config = dict(
    vocab_size=8192,
    activation='swiglu',
    parallel_block=False,
    init_std_down=0.00431,
    optimizer='adamw',
    lr_mult_up=0.638,
    beta1=0.95,
    beta2=0.99,
    lr_head=0.00409,
    warmup_steps=366,
    final_lr_fraction=0.0,
    seq_len=384,
)
Each number is 128 + 24 x the weight over its row's rms, rounded and kept within 0 to 255. Layers, rows and columns count from 0. Numbers have three digits each. The size before them is the row's rms in percent of the matrix's.

# v: layer 7 attention value, 64x320, rms 0.0795, rows 43-63, columns 80-159
# o: layer 7 attention output (transposed), 320x320, rms 0.0744, rows 43-63,107-127,171-191,235-255,299-319, columns 80-159
# gate: layer 7 MLP gate, 832x320, rms 0.0645, rows 0-12, columns 80-159
# up: layer 7 MLP up, 832x320, rms 0.0636, rows 0-11, columns 80-159
# down: layer 7 MLP down (transposed), 832x320, rms 0.0845, rows 0-11, columns 80-159
v43 097:113124064103128092088116142131131133101117157132153162121144180109105112120153145144134165152178110103109133129202128140174102126151104116131079149126133138099129117134137119111134134105118139157165124131127127161134153082099135127124093160
o43 101:120148136135114123126092120131157140162091108138150110149143120089122110105110129148096090156111129109149155151118157133166152123156124154097094132117146114121168134134153126117170128141079135127167097130172146157117148083152130151102166121
o107 110:128136160107145197126141144138093145139101104096154096176117124130118081095124145146110124131081132122169123102095155100122100132159136149121126098151091128118149111128127141113155124147137121127152119095139161201129123105145124106113138118
o171 093:168146145096141114112107085114156145156112116117170136162172077131132123073119120125053120130095127104149138144122130090145155130168104121129118124190117118123147086125135135110195108159104136142137108105131121137115115094141140123133130104
o235 087:140182145145155148137128151105142110129139135114110152148124100117147127129109116117075161136130132124151104128098174094119136112160145123137164153125153104141154144129141094105178095148122153133115120093147143154118119115136072110141136084
o299 085:142126134123158147091133154119135093160063054126142131142141121079119137086129102131080090126104102136140108177147135133106135145138163075132142108162119088152157107112155102096154123110115110116112096137117142152134142130108093126135132121
v44 103:138117130093099131140122086122156119099164124165140142096177113150151151134111119184127150105144148131155132136141135155139169143101117141161144118126122135128153137138103109128137149142121139145128123116126117111127141161205123140127114129
o44 097:159130124139133063121097125122145159135126148109158128165113109174116139148137125149083141118097131151115141151090160120125183156142127175166109119157114111138135111132119110198135134145095137137090124108103098122121134121094126138128161123
o108 108:163123079126119112119138126116134123120101105132136115132110117149143117155132113141132161105107086139143087103081124128106125088141141107119159107124123089110174184104097105150175147190098122096137116113133165102174131079116134148159133118
o172 101:131130128105105136116077121086150126124104161145146176146119114129118130148151116163111177134162084111127091122163112130126134140122145151145175128161098058123124139102123070154141106160106175128111126099130091069127156130142079134109123122
o236 111:106129109091110123135107145120119136144115115127119126134118083117107078136165125151113153104158107137101082099127147128123175132170121141130135131154115107147111153117125146158195081126099181111152148115139101115132154113087129146081068145
o300 097:090158116132181159130154137116101087134119157140163125118150131136120123155167093186160155138101137158139134151148109181101150132087107122101146102103105105127106118119125088130131140168115108116137121109136136129120125086101117129136171115
v45 095:110101148150166171092106177108132137154133144158138153133105108148150173110108147123117145091129114118094172152142137116102090078147138109135130139156141128164150100141109171114135121134147184107061099138119107155119126144169110168145177113
o45 107:143106131117101164108106145121129122132093104105095157153124136127130128140129122096141148160129142135100144185133128189115111112149132118115119143095125156135150136143132109072081131158120153101148138147138129107138130122171125160110126127
o109 103:111087150138145165144163171132146098118099122140102119131151125117121142110172108130116116125111174131165145138119136121085125098179150122133168164136128114111111082122139133071097169150118170119196134127132126101161088119148124195143104129
o173 093:150127101110116172132109145100101133130146126091120134179186148129113130164142123116113133092098143165127139149111129111137116071142099149099145165186164152111176088114176150124087168130139106088125150136048156143118127087122117120112118118
o237 085:136088106136050119074127155131129161150121118133104124113161151096164120179137153097163130135108124088119122125112089125162081159119143157130146159087162179106134131134147128113075145118137126100140141157099084167150121147142125134099121136
o301 090:147142108102128162118108169177144145111174073120104163160173115138141112169162081134130154112111129153161109110165118140154120095114134140155154130157108142122168127151155131116119112116140099088134118147096160130181135103142148142121113112
v46 099:180128095095097141109154144106121129139121108108096184111125077119136123119124145146130106113114115139139098107090161138117114132128102155124148156163119150113147112134116136132096116120116131157152148148125149106149135132158111154155148134
o46 104:138081144144159108117161127092120118133173122147143135136133082135145101090116152194138119122140133106172108068153103123110124107133148131143133092167131194128127090098152141100113144117153090106170128099070147117132100141111112075170130102
o110 109:141133137126124105110103101116129150095159151121125127120124123145130138112140130126111150155147112164145115084154087159140104088137142124139136096147135155072136111125150110120126119105113158090088088106111124131145155122091134112087150151
o174 098:107158134110204116136136126119144104110159097140108104114105096162111139064147089171108139135154107128164102115152139142104091136123195125085115135157130119092111136131122069111136093093138134120151139094114122109100143132166148153130142128
o238 104:114149152112185135140150155095115118134186119124142099098137107136114134071099076156089152167124136150128097128143133143097109094106163124112109137155097114103127112114128107109148124099142131128143114114109138111104117117166160134161147072
o302 089:153119126104183104127137129086100095128136112123123136082124138157134121107122156108081104105144117119130123130106145142146109109113128180081108154089129134156070101097130136121102103110138129140159130106112122145132128135147168123091102137
v47 096:130099139132097137087129134126139135162149093158104102109150133154089146084137155116129158099116110083107161122131114134122112120092107115166134139124146148104154163158101112152131082123115183112104134142111114113130149124143102129151111142
o47 102:125123168101112203127131131106114141132140117108107113130126122125176137160165127088100145113130091132153170148116124125137127131156109125126166152143166149103104136133097144130088091160119162138120114147150125107146111127169174139114077120
o111 107:154118156133146153114125119098129128112148141086132112136136141151130137147137151133083130143146093133150141136115143116128146112154090129140164131180135128146172135142086120130157155138149155116134118132109121121125136098114133151142152099
o175 099:110178153079094139127155095115138108121120106142150124134159162098122145103150108090069129098181117131132131157143110111132148144107072152113149177169154088117145079132077125145134109128084170123106106161103150124129121077148135147134152102
o239 096:118155119092121112101132157110147144143157113127150151140092105116137172107128108126131139074203117123135099119135142099087142155140095155151143163162169089122089109110128101115192119156112175105124146147123140137155127092068087133107139113
o303 078:092130153112147172082160088102108128167149093129132104124159157100124109164154095129092156133151112087138130156145115137119116138125114133111119130139111097137136135146065141098115122077085162100092111155161144090126151132100151148122070112
v48 100:144151102112187141140149178099096096114135143134125151102075083112163117119111167129141149074162146120163123113089155112153133116214144155141118109132120136147126115140129135095118164127100114170130131148098107137151146108102193098122087088
o48 104:141110072136102110132105135105111098121163179116138137124148127171130142106121136130133131149103160133127105110132096131107129094148147114131107136140115171159158112119152108150098153137157103104119150154096142106145120153149128144136162124
o112 113:105143140141122139154083145103103096150149135184133146147142138169103159128108167084138138179100139153132102104147117142130162111151125137104071123116106117126120145110116112157131106159156122114105115167179119132094144161161140118123114141
o176 097:067083124152152141172107154170127090139131138127153131129141112153157121165089171110163140171068147124134100110138126175127132082126121163124093105137121159121136132137146135102083134163143104114146135137154125144102096117120169092132099152
o240 091:124085155113109160130106087166144111102124105110162104140149158112136103073122134120137131159082124128143161132150142157128106076078119151125112130166113130101176067126138159143111119111134059138110111122112146103106101145153163121105123115
o304 099:120109170126162148140118142145131103122143169129147173162128076136173118127114165127129138162143154099121111116135137115118115090131148182145122136175144154149150157139169146122100102169148116096114139129126112141091132132100151104123131153
v49 095:135136140153109126115193143121098138154081134120148132099100084112114106093087136103128115119068102169154160130190137153143128123187138140158168116084138116148137126118123154110144128106141096136146141132137138124142166089118133123144162110
o49 107:153137101158102137106119088125120124122124139139115149137115161124126155169136100098088121102138068139127138140123114172153117119118166098135119157121142151125149148133143067126123142200142084131151175211099098147139110127139113127151109155
o113 107:164132115180140150147142164110173131129149129164112140108146155127147144173070132122092108129098092155093116153133141117138116091101100142144127186116139137128109136126140129124144146164142069097148150170118134114119139118139108106116124105
o177 087:122098119148093147148105138161104154114083153110161180120141148098127095132124123134119140151101086133136126154180111104128112104131125141133163142118142131127103107109135123112127135139121066143141128149081120107088112093113132101142126098
o241 083:115099152132105147118104140147138135129088079094166119153125139083123109105114137127124134122102113113150160130112121126140144113110122151133093104103144128159163094082108107094121149140155066109129146118069135118124111126103137085128146160
o305 091:122137178130157194138124112148115146134141168143136128198123147132091124166145093104146132140117120086168146133108112117146104054161184167150103086143134126139177113128099153102112116128118101098147136142080098101105080114121120097168122110
v50 101:108133123120108131126143130104091119125103137133138104115102135092135135151100144168143156103181082124175132082142117144109116127130136102100134132115129080075123104137139139116134136081140102119118131119113151112156113142124155162117099165
o50 110:139162110157148149141114136157157176133134121163112154154111113116161151169134134171128126075163087109143105123176127114118095166142154164109161128146115103104163110166123110107140146145149118129122149101125117181164124107139147106146116123
o114 112:179167123114110189133143151123122128104142106110129157141099101122144154148115152154153099126155115090111105141122116069115116141161126166145108158115129117112143170160159109150145127091148149084109108117143099146086144156151152111105118140
o178 093:135136088161150117142131138150118121119103109108150093155092077089161163107157165169163081113136088114115133143146101110137101141183143109103140125127101112123141154124132112135163127118160124115100144062139116125103136168138181131121115128
o242 086:092149073168150145178137154136129131097158139102151125168124110102119150133099104130123122139168132121124130151141130118103132138162106123137157114145101123158149102126118119098118137133135119073105159104159145135101116116090129099177122115
o306 091:198111104103131141115156166145093137118073115130146093194116113083112139113127132129127060087155114125102168161111156108118121097152150124109156118103128126117150104108171099089156137154140092117116160116155112117135117102136139147105133113
v51 102:133085164128130135122103113182104157108085145163136098132180120145109098122152120158124144142114128146163145134089136078143143137117107121120130100081122158119124096140077167137145121151150076142149145134153113130213108168130101142146119163
o51 101:133175145092149142122167098158086176116140078133153099138110127147131134118135108154138123054163123150125142120126156102110144123118131124154126062107106093100143102146095166089133124153156064128145144134144110138133129129082167118131114121
o115 111:138144119088179103132131090093105133086171104140147084142142107123163154116132134138139126129149098089122149135118109120144128156128115101136140105144140111137146105144135135146122082133125085159113153124119092155123136128103123108124100119
o179 101:125153130105128139128158143121116105119123129156149093137101090130164159125126133151115116081163126123133160108154135141111126147157154097161142109085123133118079166152101132126156110135170112153134163133127126145175161160106171102116086084
o243 099:147167111105151130173143137154110093126134131139118125166108078169099144165154099140128117057142135109084131119130139152111141115165123117128123090141128115116119161169119129142131129154129144141107169129135135144110169117101170144135077157
o307 100:151115116091086125150142142144089102123140085143114071126108060133116142134083145158171116073130142156101135129111114123113122150120096089132134103132149107090112132143146131119136137159144139152135141114163142144149163115147158138133089129
v52 102:149102126129119103133085152111156127117134133159153118112163087152105115126108122160095140125184129135101141142145135120118138138136138141142113139163145113115118139155111162117143080145144111124141142107130120102088142134114069169075116149
o52 088:115151168120123113157118112154144094117147100127190097127129100083142124160116083097102100086126089112128149137089145133151161104127136142142154111135189122120130104158105152133097143145091119123113080140111124106107135110132150122051095137
o116 102:109140156139155161144148104141117129117155120100142126128116150078138127128133165163153132095145109112149149152087153087108165141136125151105158138137133152094122118129132136103123149088100082157122096155087117061177122125146149134131085136
o180 102:170158143135113120134129132143167125142170122156162117121104159114119147105158099123108137082164136091145170125064146122127155138102105151098133128125147176093097083149121134152110124126136091127110149130104144129127102145160133100091115152
o244 093:132138146122112081120108134168138129169125147158092145130097141117131122138140133112138113112162135119120100122098080115121131168116139115117147135114131181113099131168138117131137149133125155109135115141119111128146137129083127110117122171
o308 091:177097139077121133129139119133146155105149126150119074079153127116112134109114127142096132148133131136109142146099111146125149172127098117095120114102138131093114125157155127124133137112175132170115118108117155133136126167177145122132150123
v53 093:131124123131105158083127150144136141119152112133087093108136161161120101124132167146128134075095134161073145158134139135137102162131138139106113115079127137107149129094109085107094103144161124097129106132136142141136138140115084134144147126
o53 106:108130121150128121134084132140100147134095114111158125147123140106136147124143115113131127153132159154130092156125136093128129151157109199145094127093177142131151099149140134140094152124106155121096113176095111108143194159107103139075176136
o117 107:108131179140142125114101139113105150127129140126138112135157120147124150147173140139126151108113129139099122108141127105120141124167102146079115113154175163153150116134140135134143124087132137146136081141145129110177136150127128133140097148
o181 094:122146133141102124121112136100127149123107112114124131154140079176140143139099133108121162117154160101097182121116132115125124095188154175091115142128163142119137108164119145136139115143086135153147136141108108102139152174132091139109127136
o245 092:112137147131110083135152164112117107105105112120125118166126060135125140108108136088114158119163147129120116126121161102119149117145132140152151162121154117166129113156136137158184108154110134109128131133128137122157114133116088153096104148
o309 078:122123101132107141112115120098126179102143111123125149137148080143141101085167108124133178153101097153126129114116114128148088112132160144159156124144164113154178112143130129131101154110109099104146102115105133092149126165125123145124150094
v54 103:060140126121168099159172151179104115114122126093124122102127137144093156119090119116151152152138146114089112124124143172114171129095140145109142140119144098113109133143142110080130145115124114109136127108149137121133152113179106107094141102
o54 121:123136113164135093108144179124102125145170159164140133089111173147106152112096167162123153174091150145080075101121115107153163112107144181114114105134128138149127144136152112147154138109144124126103135122118121174156152089124107121108140196
o118 111:132119157162140112130120145116116153155124116102162089177145161135118139123133158123128133144136154115134137135148139095126163082128177147115082118120137135153170156123124106160165103112189113094134123093131115148151116082090126117138155151
o182 096:115121143132099128159142129121094115092119100121156131110170145138113114100102161125150096163122104126122135145160127078154139128122114156126113165150086107139126102129125129206145090115119124118089112118127114139118116118141109158141133146
o246 093:115157117093105127130141176089086118115141107119169168132127151146142132127120134081106104102119123136119161119127175099139142123137102135102134168177128129113109110130141156150137114125154148070107127143138111136096134109082115182126095145
o310 094:139119152126107140134123148111116080106128117080122134146119118095122116056113137135118095138130104114129158121106159113135139081176149159083146190082130128097089124137119145158149104124149107115127137094140149117058137113149110151127124092
v55 100:079141112128122130130139130121204108146154134133139156129100135151149087138160155146132107151179133125143133126059145123114150116094124120162113136117136150113120135132145143115115107108133156150123139119093136121129136168124136102140116101
o55 112:105126108069135158138104129149132140164108140161130136104123146116113168133143099121099108116102110132158096106101159121120117154119096149123173148139137130106082147131107120135169112114110117152095126130091086114131128142126119150134170127
o119 111:133101123084082155134135135177149124150092142094078126127142154105136131128117170116139123088125135149141096135116141131109130139096110125139075149121104141096094144144111130150160147101117166152106115154113117112096174169091174146127150148
o183 095:118106128159131134130112188155118125136145161105133115134104156127101101127091120123153126138098149168140119119132139135103101134143097129117061084086102125086108202120096146111132158122105157100105106102080086174129100132119162118124167146
o247 084:111098125142134139118126162163129095138120114080161127153119135126132126134120073168139097111114155177156119107134160096100166131143108139128105091119098135127082142106082153118134145096092122120133132109092086186133141112119121100111146161
o311 099:096113117125121165117086137189138142126135131110134129162087125170125075125128134123124133121096125173203127060132179137100114101163142147112079102109151158076129177128097110134131134095107135125106118116085085146104161154140124171147133111
v56 106:107128136142148087127178132166131112173117179120119139078145152134165095094129144130138140082141119118059098143095113152155158132121162112151123143119177134086102119126138103092142153116112145125142135137101154128108136102102130083145134102
o56 121:106119148085077127125132116142150071135130141110122130118164159105102162094081159170130093141110105140112071091134143119113141094079130143125108116117149118122149112126152137120106156176165093126129152114133157150118135137164132145114168128
o120 110:120127147122089153148092131115104120147126161126103111132148163136083134133130227091172148102131136155149117137141111121123202114123140138099094109135113148107122140128094147160145128131152119149135108155141122153107127165169149145135143157
o184 096:106124164096100131137106124160119097167133124097114127138142150099122109159073159098131133129103130170113095089122153157136143094098095100123068153135127168139109129151138169148150153185124132138138147161121148172147116148139165084123131127
o248 088:146116167094140124145093136161114089119160124098105085176144149093120151075125174102168087083099130140137142096111166114126121098107150141135118160170132119108090114155155142185153111157159133138146144086105130140135138124120133107106111133
o312 100:091082101106057114122114107157143117141136120088117136148112096113146096095094142127121129109135140160132084103104116126104145124139141134135109169173128123120138122152138145141129164157166140118147138132090134149117142162143129106132109133
v57 109:125151132140144109120150170102142113112117141158139145166087104089113131152147150078139116164110118142142145111140125120116171131182118122118123143151124127147135139064111174111162128133096122111177111120112110095129116141102150115131130132
o57 107:133118164115101165136184128125153106121156115119103097096143138140114147127120144112128136104130141134125140114109157157131121084136118098113105103158102127089160177089133134098159134127135149163134118159170140148121093108113116140155105092
o121 125:146137104127094122167138135149119121105110129098130114127132108153136137151101125125128118143077137134111096119084108134127103145142156110175118097149101109114159134138138157129127120119108159118067140096180136145101114093136142112138155093
o185 093:143127136101125130126125119118159131114129089136129116103112146111096112124138105098132104135103166151139104136083150137079124141149158109113103101123109122074148177121138120125101162101136148140098105132169117132112109151167119150145118111
o249 118:118137116141115173152124121099164146132134108107114097100155128125118127106104106135109125152115139139131118116135142150122095096122150116088090127133089132102142143102168119139087164075110145187094099120164111116104140137213136142161132084
o313 098:163150156128123139125137129108115092170095096165134114150088118108149154136078103157095079090127133133104149148100166126082146141183139103104102158111163118117125165138139112133093098133099156157124144124123083160134138166179142139100090115
v58 104:099117104142138118172094148141099088109106153115151152121132137098072115142124117146137150136166109155125165104174132092149105123102061139127098134101119136144168106090128146134107092125133112130089118133114105131172122119150161199116124154
o58 108:139173117083144142150149136180080126149101176142147120155098146132117144139130105120129120171121130142141126104143152136148151146146134113126113125082136118116167126133108158160139090115147130140141132128149130105161142118117132154136133093
o122 117:148154078061137128124138162140114126123086161151140107145125122109156147101142068148140112128104099119113125122141132128157135105146116143125121134130122087114128139140128154135150108174129118153123104100127141106155120101120141127162118077
o186 095:196159112076133134092174157151094116128127153140145113126121141152072122158119106129114107117156104134138149100166135135125126136127141130156144118144126112122113164119125144129144114133150135143144122108147144127134159112092188126137074090
o250 102:162148131144100149126157134153120146120088162146129103123108134139109118177114134127156151170140134091145103087078117126151101166168177152136124128106152151123172177170144124125134103137114161119173131152162103168132130149150140110109086116
o314 109:148199111137147154129144188136090069114085121159123090134131152159129136157084093154105123115082109117104150133164096124143136143137126142150092131154144130132167128131133144126123109163129121133141116135142144160137090102114139129100144114
v59 099:181153096156122127123101091102126112138136141165149137102090102145142126088128116116120120093088158161120111124161161126158133090147092115167132131150119147130092120130107138138131109135127129133136137106166118141074143175151110149130127140
o59 103:151124124152119102107112117111128115106132118086119147138076096152136115095180138124127117090117106161152173087089128154119153102137169100096128110099124135135128123114147128118117151140110111118149170128127103136132106134158119145170147125
o123 109:102091122113131098140136148117146143119113114157150170097104092121103080133125092116137125103126146150127168109115134133116144105101163093194120116119120130113111106121119164104072132164098113100140163158117144143158134121123103135119159127
o187 094:132115119124103132104083132133155188130114142108130197128099166128127112117169079115127133109157107140155127112126133124147138102114141143180153108161145128134166114114129161099105151140117100138161125180089122148111118113102114110146158107
o251 092:150094163125114127110121122171134161126093100115125137097112184105132090145168142161154105099098116139182141122057093126152127146114197149144140103035113134109162157110127152099101154102134087148168107155089106119149122150133187093134112090
o315 096:108176117113148143126099111153165185140162155140127187139129203133102155175157102111176152111151148121161117113126124106127140127113150156131107087125103161115122091128093147117109151130124116114158152176067121151123137134086103075131142132
v60 104:101128088112128134108135151156122148148114127105130131129115160175143101136131131118123130122096132140087151171108103131156134128136156162103112128088150121153133134129106124126063116140151104133132172187141154137161127104102157046082151139
o60 111:114106128116143103137088160136146134109140106137132143093138180128067134117110146091109101160112143157079127137085138135146136099127083111114127162118153152127130149126160121140107126159092122080140162149149133135109119068143124124096195164
o124 110:130106119160156105143162151130128111134177164160132128090159151118091130121154185112123127122161137190104144146162122119104128096138091125091184215132141147178091173070121111131142130109120142133129145130164117133142106057150123108139142099
o188 104:131069081143126124141104140141123141147114168132113115145126137122112094121093214130134121117084132141105175160113129120157125086140074131113137192109158176114129110092169120139131139157133120151117192097136135134123131071144116102116144167
o252 082:176093116126097149094149148160117138150138129130173113140111137117100112162104204095141119133125098131121170130161163156136081091110110128129188155139188149138124101101148137154112136130123113139104179152125119159089120119126114126113156146
o316 104:113130096130132122092119146130103140123113118109118164133110095160094087065132189138115163153129123187101106084116119136144133114121109071161156172152125144144150120116155107168162128147137132107137147081130155149139130086172143107125148131
v61 090:150095126132115103151139125115114099105189116131142116102100140105079159149140109158124141121139131128145104130113115097125115101111146171164107140119131160153113151136124108152077143144108147096146121139131130141121148137148141102131085121
o61 095:134105150125110058122133142112124118153122118129133127172132130149115104103123115145129118135109170144167161166073143105122140098099148112076098186147124114094104114100149145121106161072082107081133094077099166123120130146133122153122162111
o125 105:120121107106138079135118121090128126134111147148137139160116122123100125051085141136120105118147137137110125142137128135125149116121137127128149159129124105094120146168157169167145148144101096149078115147113097086127126110140117142131159133
o189 104:100105138142157081150150134101138118157126133158143104145084137115159143096128158125150108150117157141131106171118135136126132130154150137150138102094147138130115139114100139108090165157106098118145081126127126092155106133110137153105143151
o253 078:146103143123139103118140062176133177131131157151134145138117149160172158128146066198106087111086115082161134157114108147136148088160132146109118086132155132116172170090120138085156146101135107151116077118145125110142116142137165129149151100
o317 084:101118156125103071193136153129149117133131142118153130085106178159100129082097148122126112183138140086106118120093126127172150148128120116140127144102105158161118130131125101130106175130091138129151127129159123134120141074139094120091149124
v62 101:160118165098107162154101149108143127109196149117134157117156139145136120128143148123131147140131095124086152101080100129120110131111123148094140105136116138131123128117126111157142123068123137102154125113111103113130139144107142097162156062
o62 108:143150107153093166168100122139152121133113127121100126148156152158110179171129073136137144170122144115148115162130099135099110095081154084145134144149140148121118156159110105149085134171130152154099127159143085128145111130092133115111107103
o126 105:123155122144123100125117125109106128142096123122135109113166138132136149109098122164142148176144151145135135152143092111127121142119115099094173160148111159101121136107097146114102136133095117123122100198172111141136150116123115150141100081
o190 096:126161130180108169162131145129113134152089145094099081148107129105146171147134127138154119127110157135103149120096147152146119120133107112098139138104131163139110153120130142137123150132095148119118135162141160095129153145108126095135070125
o254 085:145189086182175141142153095172133127132107118128150116130100125136117156119106081161104104108130131126114133152178162152112167125148136101149151112170133159153099145114127151090122164158124066122110169149147158115137125090067134123116118150
o318 101:139095132151109134141128154116135162129117141136130101135109123134141138162121127142173145137095160168092153131081090140099126145099080145137142136110139159111112175097106108117159152125094127117126131133170139131140134138095112127084133124
v63 101:129122114111151164074183144122145143147143140115136106121113146118088104126100126191142136126141086135060151136106147112142077128149168140106162135179142142137104158112135157131128094130114108085069122151112145120120159080156141145085144122
o63 118:111137141140138105149127141174128102121092101110092198129123112124099152120122131164156119164116119127118101158149124141154091112123115103094104119127125136123124185130155131075167143138145144106151118094120088174110153143122133120123132105
o127 101:073150124127155089113112133140128107097097135128117136132115145151099166111114137162108117106124154185116102148140112168144152103166074113100100130145157102170135172151168113113181178126157139146120118143120054168143103165126123126123114106
o191 102:082128100155147071142144106149096114154087100130128120157120123140109157092135167190131100131099109143123100178153106182162117135151099118111078094115136137145119139122156156096136138124169143121128113089094118126146145172095151118133143157
o255 100:122159153159147083156131118192119103128129143136154169178106112123133162121137136147131108178095138122139133167139110126129131132123076126174093078111143131154129088146119150077148110124148096103141116142088137142142119160054122125132172160
o319 091:129133136158096090127122121130147109126104146120181125094132128171154130072105157147096124146109148158136102136147114161188095122135072093171100105135120122115155129122165124116146129109144120126110070133098120162126144101109115193145128136
gate0 097:120150103121108120125119134126142154148101118143163131120120123152100120129109090120132162076118139146146097077123096152114123101108158167132116100159108128095110116117117113112184122106152118149119106161134153135089136141103074128164142191
up0 092:133130134147092172115140106139106125122161138104139090137144149113131156111133128134105120110108117153136094121087153062091122123137130152113147134117098103100140115135126122148153099080144121122103103126119101119086143128149098146096129169
down0 093:116098137099157135105131129116133145132123077157132111146128112123101107114137142132093121124151136111138119122120079164142149124120147118150171122134154115193133090105109088071149131118146130147115163156138127100181087124123131141125113140
gate1 100:155107120128194146142131117154171117107120106133124157127145156107123111112141131117171126118149161141096084124148094119098109123094123161144183124171136092107167117141135130151143177139156142154157115099123133131143128153119118124112152115
up1 097:143092156117106111133089184141114159140157119152119155133101101125122126107128108091072144122050119145141152165121127138157088134182101149147099141116152137106096099117141127120122065110188140151115148126094115110108107155119088095108128090
down1 100:131191089131154155097162074119073136096146102104150130086082122117125109150094108145170120143132157137133123118108128131146143103106091094134155134134132143130118164175133123105124133142124135067105162117166145142100127123148138166137176149
gate2 104:109153105119096097135099135118163112159126130141091125167130117131094149120104124108165151159148086119123160138133141168134142154134154105128125122115128134078179115217079172106129149197110155146159154139097139131133131136137125158066130139
up2 099:138152118112124136145112158152167103123119113159116138141163137106108162118159123104111147118135101103145120169112098102130154154141086083110096134103127096161126174145092085103145122166142091165159135133124116111134141094093128093134102080
down2 103:145100130123148080197116110130117123142113119093091130142144137125139124127113193113104125102121113124100154122106111119065113166121120099119146118129138116160168117130135159148177134137128172143093130212133122130172118123124104114115102135
gate3 096:134123099183106117111116142151168105127175112144143146138142082120127160132138153090099123067150128099145153109086136138095114127122079119135085113124102142139173120145165101142143147083119150085102144185125111117096138123167099159099130104
up3 098:136141122129136168110091132150126103126134082142119150117071141163078145118143093086108112161128129178120135134102140131128157102130125137117097073090114125148100157084116107165133075145143124094139126144085086146132145147103131108099125104
down3 097:127128151141125110156114099092143189112111158121083154163099131119147116128173108143169131160107108126093112162169094154114143106123105093139138077127130142180127177114082137103128113132111089141114152066160117114156110165137128101158093152
gate4 099:124121130113134135153140146089070092136139123130134140122154096118128124105161140139146138123174125092126092099104133113116095124097123073170104128117119123111104112131136117158162134113149104134157141140090075130148117112099129174109137164
up4 096:142133133139126131089127132155118127131148162107145102142113096104109128107109109113142121116102143128156121117120091132125136144119120099084118097116117167113126145138175084120134160098108133111148125135076095143107136135140101090120112162
down4 100:181104136085083095063148106093132143145123141122159107120159146157122135112124111152103049105103134147124118130155136113174146073134144153163098107093139145110112168141116146077156143127108100169182152114090139131150147119153143120137145132
gate5 097:118110129139135156156113141189158164129132105144107175134159112165094115116165131131170160108148120122121088127099121177124104106147126153086148116083158134152107157115107112139140121064123150140135152075135138122124107101132058152136134110
up5 100:131139114149103133090151142138144158116125119131123123130098093106126178174098087101138145088151112149166122128124113159107116088159132103162135080086097091151124120189101120115092168164141122115118130139099082168135141163103120153119099165
down5 098:126107162146123161112136128159152126156168093135102144108140111147073156125151109125125132123141113109106147112111093112142097124115141134135110099107146129158129114139142108109125063117158087122111174116099115147115102085131154143153138092
gate6 096:152121120143095148137099105098123113139139163114132100148121117106121138138158144109098144090134123171099143093082140147112105122122126085098118148124147093118129159058103134094124095146119161108120165184092141128105079127157114087149126111
up6 095:128147136141172160122111135132104145141088115158113099132132158148098166119136143134126137109135136126130140158130143108146166128085151132068155147164142147123151155110094078104156098117124141133140165079151122106133051117107120093153134151
down6 090:126133142083086109071158067124106107107174096112119127116113110130138104131109158095134168162127130102148150122117114127129128092128158128147144137098108101147152093134110177148138117161151105118106105137111114108133141140122148140107124126
gate7 094:171101130078122118113111117103129159104119115121150109109140140146109107098138097098124162133182164145137158130124141136126108122193091127118137144176137142105112074150101127124156125144145155113094117153128128112144146133115133147101119150
up7 089:142142135103100133156105115123135133111126072069118124105122133126168111164185098080158129158196160103146133119058131101091130111161163134159129132144141114128152148104070140113132098117118106114119145113127156084142105136148056131153110118
down7 091:163141111154151110094144141141134098120104129191146117141098132131132155117062162132112106144096117169106099157199140164149116152081127137100101107152148119131140127153156112108132138133130119145154153142143128104123161118133141102132139155
gate8 095:160136082147146112109119144139130137128076135157103148113108167139137127122189127084109112086135140101104123113151147129128095081106067152061138140170131159131111093136145124132108143146165117100105167138104107110116125089107106093087143166
up8 095:131123140091141110089157123168116112131128081156116143133128100138103128132143120182133115128132144145101130135143132102147157119106118133161110127113125160137078132140143171134143122140164150134168123119150150169087155142148116151140087118
down8 094:078140136129115154146143107146109120151147131080137126098101127093146150101113136158126144154212148127126123137114117132115114119135148128165131134091153110104152131152146147087133126156095135151137146158091139114091117149127140125163126122
gate9 109:090099082153126154168111153127106145152098091120135161141110108143157169145126187120108164164141080121137138131093128139142124105145098124110115102101162204142126189104132165155136110119159102117122131164139136104112118180156113129103048115
up9 104:147128114126142156152107169147146173127164123140101134150122136132096139128115152097100127115162128126126099128113143166125137089157083112061143103147161174080110150138137100125088136112135075108108108121155131122097203139130108134128121112
down9 107:098069143125088154102116139105112152107115136122159126202173146107172169143135117127141134131119072123128179133122100112136147107124129141131113138129136116151164103119106141128113126146138135129128090127059122066142145133103159149148144116
gate10 100:120152114173119133124132136126151083123133124154118142113159131087154157122131155110096157120098105133170109171139145144148123112138072109131160125125123087092134123137132103166128118140140137112098108142178120118110103118103129157114110132
up10 107:151144125154127086104128116106084103105098131155158121098138121156124139129112098110110131125084145185109151143164136141108131094166090088122149129143160133122165134123164138091148116149079139128082122126090162102179106098115131110101176112
down10 101:146137147115101130094175107095092148101195181130146138140129145096110135142138115130151158157126156127094116122122148105119140112105165128123113137156145135110146150122120133100155140156152128137114132161110134135151127105136112100125163122
gate11 102:069160140146098143114093150115130090135126077104129126122081129130083128111116125176084115118094078113155140125135114141120132166164133117141167115134108094125140103160123124116131137137100118145159144115170123129099123158090133124134124126
up11 102:129136118097128138132149163140112047085103071105111121109098142124096107100135141149128092150105121117120093128090128139125101139145115126139118144105126126105161118155147138180112128175161129142130104127102129158160147119138152134123151093
down11 101:178099129164124135131086144151111140125134122132131116126183105098117100159157158150113146114125083089123125159133131156122172099105116120132128061087135188100136110117152114098131128111111140151123113119160119110140171132096107145104116092
gate12 105:133138101170170157136119150088124121128156090118131107157098124161127149100147108050130117165127116110140098148157127130082154162128076077139129087093114092146121107111130126134072152102125128118111163117142109128116154177102139119093142126